python train.py --num_hidden_layers=9 --head_dim=64 --intermediate_size=1536 --positions="rope" --init="normal" --beta2=0.99 --final_lr_fraction=0.03 --doc_mask=true --z_loss=0.001
Each number is 200 + 20 x the weight over its row's rms, rounded and kept within 0 to 999. Layers, rows and columns count from 0. The size before them is the row's rms in percent of the matrix's.

# k: layer 3 attention key, 256x256, rms 0.0834, rows 118-127, columns 128-255
# q: layer 3 attention query, 256x256, rms 0.0859, rows 119-127, columns 128-255
# v: layer 3 attention value, 256x256, rms 0.0838, rows 64-66, columns 128-255
# o: layer 3 attention output (transposed), 256x256, rms 0.0756, rows 64-66, columns 128-255
k118,111,197,228,212,197,191,224,194,226,194,217,235,220,207,205,171,179,197,171,199,216,226,224,212,180,215,181,197,169,206,214,186,196,188,207,196,183,199,192,179,183,168,202,235,220,207,236,172,174,159,198,202,210,225,200,228,211,224,191,212,179,191,192,199,220,186,247,214,198,163,214,217,188,204,203,218,180,224,219,223,246,183,221,193,184,186,234,201,204,199,184,187,175,192,199,215,164,165,204,190,170,220,192,179,206,180,192,195,217,204,232,231,241,193,227,174,179,186,205,216,249,183,187,212,179,178,170,218,226
q119,105,229,206,186,172,155,195,186,206,184,204,215,200,203,186,250,177,209,209,212,185,203,199,217,196,219,215,164,204,189,183,192,183,205,172,201,236,177,198,190,240,216,237,225,202,227,221,211,189,208,185,193,198,181,185,233,207,223,210,202,226,161,213,198,207,212,201,210,218,202,223,182,195,206,210,175,209,218,194,195,228,176,184,141,216,207,207,187,202,193,219,201,229,159,162,194,205,205,207,212,181,207,205,221,194,199,175,207,183,205,213,183,199,244,205,195,216,169,247,206,179,208,198,195,181,174,176,243,207
k119,105,194,211,215,151,198,176,204,191,208,210,198,252,232,179,182,194,215,202,188,232,210,184,187,174,183,199,206,195,196,204,165,186,209,174,211,206,173,193,207,207,172,215,213,189,197,196,210,186,195,202,230,173,206,204,194,229,201,220,196,219,203,180,245,189,235,151,207,169,200,181,170,198,199,187,192,202,158,195,186,241,211,251,185,182,185,201,202,203,198,195,192,163,145,191,174,197,218,191,199,194,197,224,171,202,222,231,191,194,216,200,191,185,189,234,200,215,211,238,200,160,193,223,217,209,186,189,196,216
q120,129,197,214,175,224,223,210,198,209,219,190,177,185,193,189,193,172,175,202,217,224,226,195,162,220,230,187,215,232,143,187,178,202,183,205,193,208,228,165,176,180,216,188,214,206,228,223,244,237,237,197,204,200,200,171,205,166,176,207,174,209,201,213,171,211,214,214,190,178,210,224,205,231,182,210,210,217,197,184,245,186,217,219,204,152,171,219,166,221,222,182,186,193,178,241,188,191,169,187,213,195,172,205,212,219,202,191,198,212,205,175,207,176,198,207,173,210,190,231,164,177,213,219,186,222,213,183,167,210
k120,127,166,168,186,179,184,204,204,192,235,228,177,225,213,206,171,176,157,219,189,193,227,224,210,217,203,197,218,200,151,203,177,194,196,191,239,155,179,168,236,164,170,164,189,218,217,215,205,214,191,191,172,205,177,200,212,166,183,218,191,176,192,210,207,152,186,205,195,189,197,190,207,227,206,195,188,220,194,188,209,191,179,200,211,164,217,197,195,199,213,122,202,183,175,208,221,201,172,221,205,219,195,202,201,219,193,209,250,179,221,169,195,162,196,215,204,219,191,196,193,193,184,184,208,204,226,192,159,199
q121,130,226,188,181,184,201,205,197,227,199,190,178,173,182,241,183,160,185,202,170,216,202,210,208,203,212,196,162,185,162,202,218,220,213,215,205,213,239,194,185,155,218,172,213,199,193,216,241,190,222,187,199,185,201,198,215,171,210,153,209,211,181,210,149,195,184,201,192,203,213,171,226,204,183,205,192,193,200,202,225,193,179,228,240,147,171,196,183,186,232,183,206,206,211,182,211,202,215,176,170,186,222,197,179,212,196,188,207,218,190,183,215,209,216,204,190,204,208,243,234,206,174,216,194,159,176,211,215,234
k121,122,232,184,212,201,176,179,229,188,240,216,200,225,179,180,189,180,214,212,189,200,200,204,217,213,227,209,189,189,185,186,211,232,198,198,178,189,207,194,171,199,180,209,187,161,170,184,217,197,210,180,210,172,189,209,200,217,164,212,232,199,193,174,156,206,183,154,223,172,261,180,216,210,174,191,196,205,203,214,200,215,208,211,199,192,193,189,188,176,196,201,171,191,191,212,200,216,201,210,186,192,205,204,198,205,208,213,203,215,201,202,207,199,255,227,186,187,187,215,202,210,194,187,232,202,136,198,171,246
q122,110,204,182,199,181,199,184,184,194,229,239,203,204,213,166,209,213,237,211,214,162,225,167,169,194,160,188,240,193,184,185,179,170,206,228,194,229,178,229,213,233,187,202,219,211,225,216,198,199,212,174,229,208,180,218,182,191,175,217,230,161,218,213,221,190,208,190,199,188,216,237,198,209,232,223,189,196,193,213,196,177,189,179,203,178,247,241,207,221,186,175,209,199,202,245,176,190,202,216,177,192,199,214,203,191,198,213,186,215,190,227,205,194,204,222,197,223,195,180,181,176,185,218,180,233,217,182,177,174
k122,114,200,194,199,182,202,218,154,242,204,158,209,170,196,196,183,165,174,169,223,174,222,173,186,176,188,189,222,187,192,201,190,176,206,219,228,205,184,215,196,189,211,182,219,219,214,239,198,197,185,190,180,196,218,204,200,164,222,204,202,171,223,226,213,201,189,246,213,207,152,230,202,219,235,207,202,202,228,222,195,214,197,197,201,205,217,245,218,216,188,177,236,177,215,190,180,165,177,193,204,169,219,206,199,188,172,209,194,218,215,199,210,199,204,212,164,207,216,195,231,175,208,187,184,218,243,177,217,197
q123,120,225,245,202,211,198,206,222,189,233,168,235,191,198,189,213,176,185,205,170,210,194,192,188,188,224,231,211,202,203,212,228,212,223,210,174,189,215,210,201,169,218,194,148,203,204,207,189,239,220,195,194,223,187,216,225,169,197,198,168,191,239,226,208,205,212,230,183,186,174,211,205,178,189,200,248,197,220,206,205,167,195,167,183,199,197,239,164,219,235,196,213,219,194,226,211,206,228,155,187,185,212,184,193,199,231,193,212,211,222,201,216,164,197,181,213,189,152,243,176,195,191,209,217,206,213,209,179,175
k123,116,202,199,202,190,171,213,205,175,239,213,213,219,177,182,197,209,203,226,184,224,204,219,212,194,210,225,213,234,190,179,200,205,181,194,178,175,200,196,182,145,197,235,191,193,199,188,203,225,201,216,204,191,190,199,204,191,159,198,157,199,217,200,202,158,192,189,193,193,212,198,215,179,211,199,185,177,189,203,197,173,168,190,194,215,215,221,190,169,188,185,224,187,190,210,212,239,208,167,182,210,200,166,229,232,207,217,199,201,181,200,208,158,247,223,241,209,193,212,168,147,191,245,208,219,187,183,184,208
q124,118,209,235,210,180,218,206,186,192,217,209,176,200,186,206,212,213,205,189,193,177,242,192,176,177,207,167,178,160,181,202,206,190,220,222,229,207,214,229,191,199,206,213,180,187,217,202,155,200,201,204,208,202,183,218,227,211,204,146,234,194,191,240,194,182,185,218,181,193,198,222,210,191,204,209,199,189,202,199,170,219,198,205,177,193,179,192,216,194,230,185,217,191,181,191,188,216,186,188,171,213,219,198,179,202,212,180,201,232,193,237,219,160,210,191,204,210,202,185,231,217,178,229,207,158,204,203,218,222
k124,117,184,216,204,161,176,206,182,193,199,180,225,195,167,200,202,182,175,185,199,165,229,206,176,213,217,188,183,215,179,169,208,215,190,191,150,211,207,206,193,215,170,211,184,161,211,160,224,205,193,220,194,161,205,217,207,221,208,185,204,186,208,200,184,143,198,176,245,161,205,231,201,204,156,201,195,203,171,180,231,222,220,226,206,226,186,207,186,180,197,213,185,156,215,186,203,196,191,185,206,201,219,197,185,224,204,231,216,235,212,225,198,168,231,211,215,191,227,233,198,173,209,231,206,164,168,208,173,228
q125,125,232,225,216,215,210,180,185,240,194,190,198,170,215,208,203,186,232,199,188,145,189,172,167,188,189,208,205,171,224,203,222,189,236,203,233,200,201,216,183,180,239,203,177,216,185,191,184,204,206,173,170,215,190,223,231,210,223,172,231,207,222,214,192,204,197,229,169,211,172,159,226,172,213,184,192,190,212,189,185,218,230,187,235,242,188,230,185,200,192,179,216,230,207,197,211,203,204,202,176,187,229,179,207,188,224,171,190,208,182,222,197,182,177,160,208,224,193,192,213,214,199,226,207,202,213,225,222,196
k125,122,224,197,236,189,179,204,191,174,205,206,198,215,222,171,185,200,195,234,212,192,218,159,175,186,229,209,193,211,212,203,219,181,178,191,171,218,210,208,203,200,221,234,184,209,189,179,202,196,228,217,210,156,230,215,204,215,193,193,205,203,231,207,178,185,209,196,223,190,212,194,227,198,176,196,190,210,192,154,187,218,225,213,214,234,203,196,202,166,205,232,184,197,239,203,182,215,238,160,204,159,187,190,180,225,211,224,185,217,171,209,187,178,247,185,231,208,219,217,185,175,235,208,187,222,169,223,205,228
q126,118,178,229,197,213,199,211,187,201,194,207,249,180,171,180,201,243,197,203,221,202,205,205,225,169,209,220,226,209,252,221,187,227,197,183,182,160,190,187,206,182,180,226,215,215,184,179,204,212,179,213,174,197,227,230,161,177,226,245,174,243,213,158,236,220,200,188,201,216,171,191,183,194,195,184,235,177,202,196,172,190,198,202,199,254,173,224,176,202,215,196,190,235,186,194,190,181,195,194,215,200,208,201,212,211,187,220,203,187,217,205,191,179,199,198,196,198,214,207,144,191,236,204,185,225,211,227,187,178
k126,118,187,194,197,197,160,235,177,199,207,227,253,217,183,185,226,228,207,200,185,203,171,198,220,220,187,197,202,174,200,219,191,211,217,207,194,190,185,209,230,196,167,198,205,226,193,222,175,200,212,205,181,212,204,213,185,199,253,205,161,218,229,198,211,244,192,209,171,256,180,199,159,217,205,184,210,173,179,220,189,150,173,182,204,185,206,199,205,227,222,189,194,248,215,203,200,192,201,223,193,208,210,186,206,208,194,200,219,184,181,183,198,202,151,183,185,223,191,192,200,218,209,209,189,231,213,217,199,154
q127,118,164,218,229,198,180,177,190,176,192,217,203,222,188,176,162,222,200,224,195,201,228,232,203,165,187,202,188,204,206,194,185,154,171,189,220,172,209,198,196,204,205,218,199,205,223,184,206,166,197,212,196,220,204,190,216,165,193,188,219,199,226,206,229,215,203,193,214,203,216,209,190,196,192,190,174,218,173,188,187,172,216,211,191,216,190,199,213,190,203,204,228,180,169,209,201,187,164,217,205,229,214,183,246,225,188,199,211,179,194,206,214,180,190,218,177,193,166,221,199,166,162,194,232,146,223,180,213,189
k127,113,211,200,223,167,214,215,216,189,183,188,176,186,184,169,182,216,227,166,186,222,203,190,162,185,202,145,215,217,221,207,201,211,179,198,221,185,202,215,220,223,200,193,227,205,209,185,207,171,207,232,226,180,221,219,182,238,185,185,202,176,218,167,241,188,189,188,165,156,237,206,183,178,187,168,200,219,174,178,207,201,209,218,218,183,172,206,182,224,201,193,215,169,195,175,199,193,177,198,179,204,207,199,224,212,167,228,209,182,216,222,209,214,204,243,172,198,175,212,222,184,189,198,192,155,207,189,214,194
v64,119,165,209,205,214,208,225,213,205,221,175,177,210,247,220,224,203,162,201,194,201,237,218,209,169,175,206,203,218,184,220,171,196,209,216,224,206,239,179,171,196,204,233,195,229,176,181,207,185,194,170,213,210,218,169,194,192,186,222,174,202,194,186,195,224,208,211,219,175,211,194,165,221,195,240,176,203,201,174,183,176,193,218,163,184,205,203,211,206,180,205,169,223,177,194,210,144,211,215,235,226,208,145,195,203,183,188,164,178,246,205,204,220,173,210,192,205,172,158,205,177,194,192,184,182,198,195,182,225
o64,123,181,216,195,244,208,223,211,182,218,174,220,212,225,219,210,221,173,201,211,203,227,227,220,210,175,217,228,231,202,197,198,183,207,200,237,225,219,182,178,218,203,240,210,197,165,167,209,188,193,161,221,199,201,174,195,189,161,225,168,179,178,191,170,195,233,222,207,181,216,197,190,211,185,199,183,214,183,169,214,208,182,184,167,170,172,190,182,204,202,214,179,209,198,207,214,204,213,223,210,220,186,172,231,206,185,187,185,187,220,237,204,221,183,204,207,222,190,171,197,230,189,197,184,193,211,188,189,214
v65,130,194,167,191,203,208,220,195,222,224,192,180,211,199,221,211,198,208,188,215,190,175,212,188,214,203,208,194,214,226,173,190,186,199,195,160,228,190,224,157,224,207,164,229,179,216,185,213,188,186,218,215,211,190,190,191,171,197,234,213,231,182,193,233,208,195,232,186,184,233,219,198,202,199,187,227,154,203,194,212,189,153,188,231,206,177,152,203,206,199,189,217,186,188,204,223,169,177,165,196,189,219,200,191,182,189,185,203,205,165,198,180,197,182,199,254,195,167,212,207,206,216,184,201,185,198,178,218,231
o65,128,189,154,222,186,213,203,211,221,201,223,202,202,201,217,208,182,213,220,220,191,190,216,172,178,191,213,209,189,195,162,199,198,188,169,198,226,166,203,164,219,241,180,203,189,212,225,221,189,191,193,238,206,188,196,180,181,198,222,196,215,176,161,226,183,195,209,181,206,204,243,222,224,209,164,228,191,204,221,210,200,187,213,212,192,201,166,196,226,216,204,228,179,170,178,216,175,189,169,204,196,249,191,185,208,207,207,183,215,194,187,172,194,185,184,241,185,167,198,190,194,225,207,210,166,185,188,223,229
v66,119,185,221,246,199,176,205,210,177,208,193,189,217,201,212,180,199,212,220,229,204,202,176,196,207,196,219,195,211,177,239,202,215,177,141,218,197,151,209,223,235,200,191,214,189,219,193,176,210,179,198,167,156,196,182,205,218,224,213,209,212,209,189,213,208,200,200,227,208,207,170,200,183,233,201,193,218,173,192,214,182,194,217,197,183,187,238,180,175,187,219,201,179,173,192,211,179,220,185,210,207,243,191,219,201,196,231,211,190,188,174,220,210,193,206,197,190,164,182,218,184,206,173,188,217,185,153,243,193
o66,120,159,199,213,213,191,201,202,232,212,220,188,221,220,201,189,186,194,228,223,199,195,185,191,218,173,217,182,194,165,205,199,214,191,161,210,215,185,202,233,204,217,209,205,201,220,180,181,211,184,229,181,158,201,183,170,211,200,222,205,160,179,201,236,211,181,178,207,206,192,148,221,207,218,185,197,199,207,185,226,202,192,212,172,209,197,227,171,209,179,197,220,166,171,206,188,184,198,210,199,217,198,196,211,185,210,225,212,221,208,207,213,199,195,223,221,188,162,171,229,193,185,181,176,193,210,174,205,213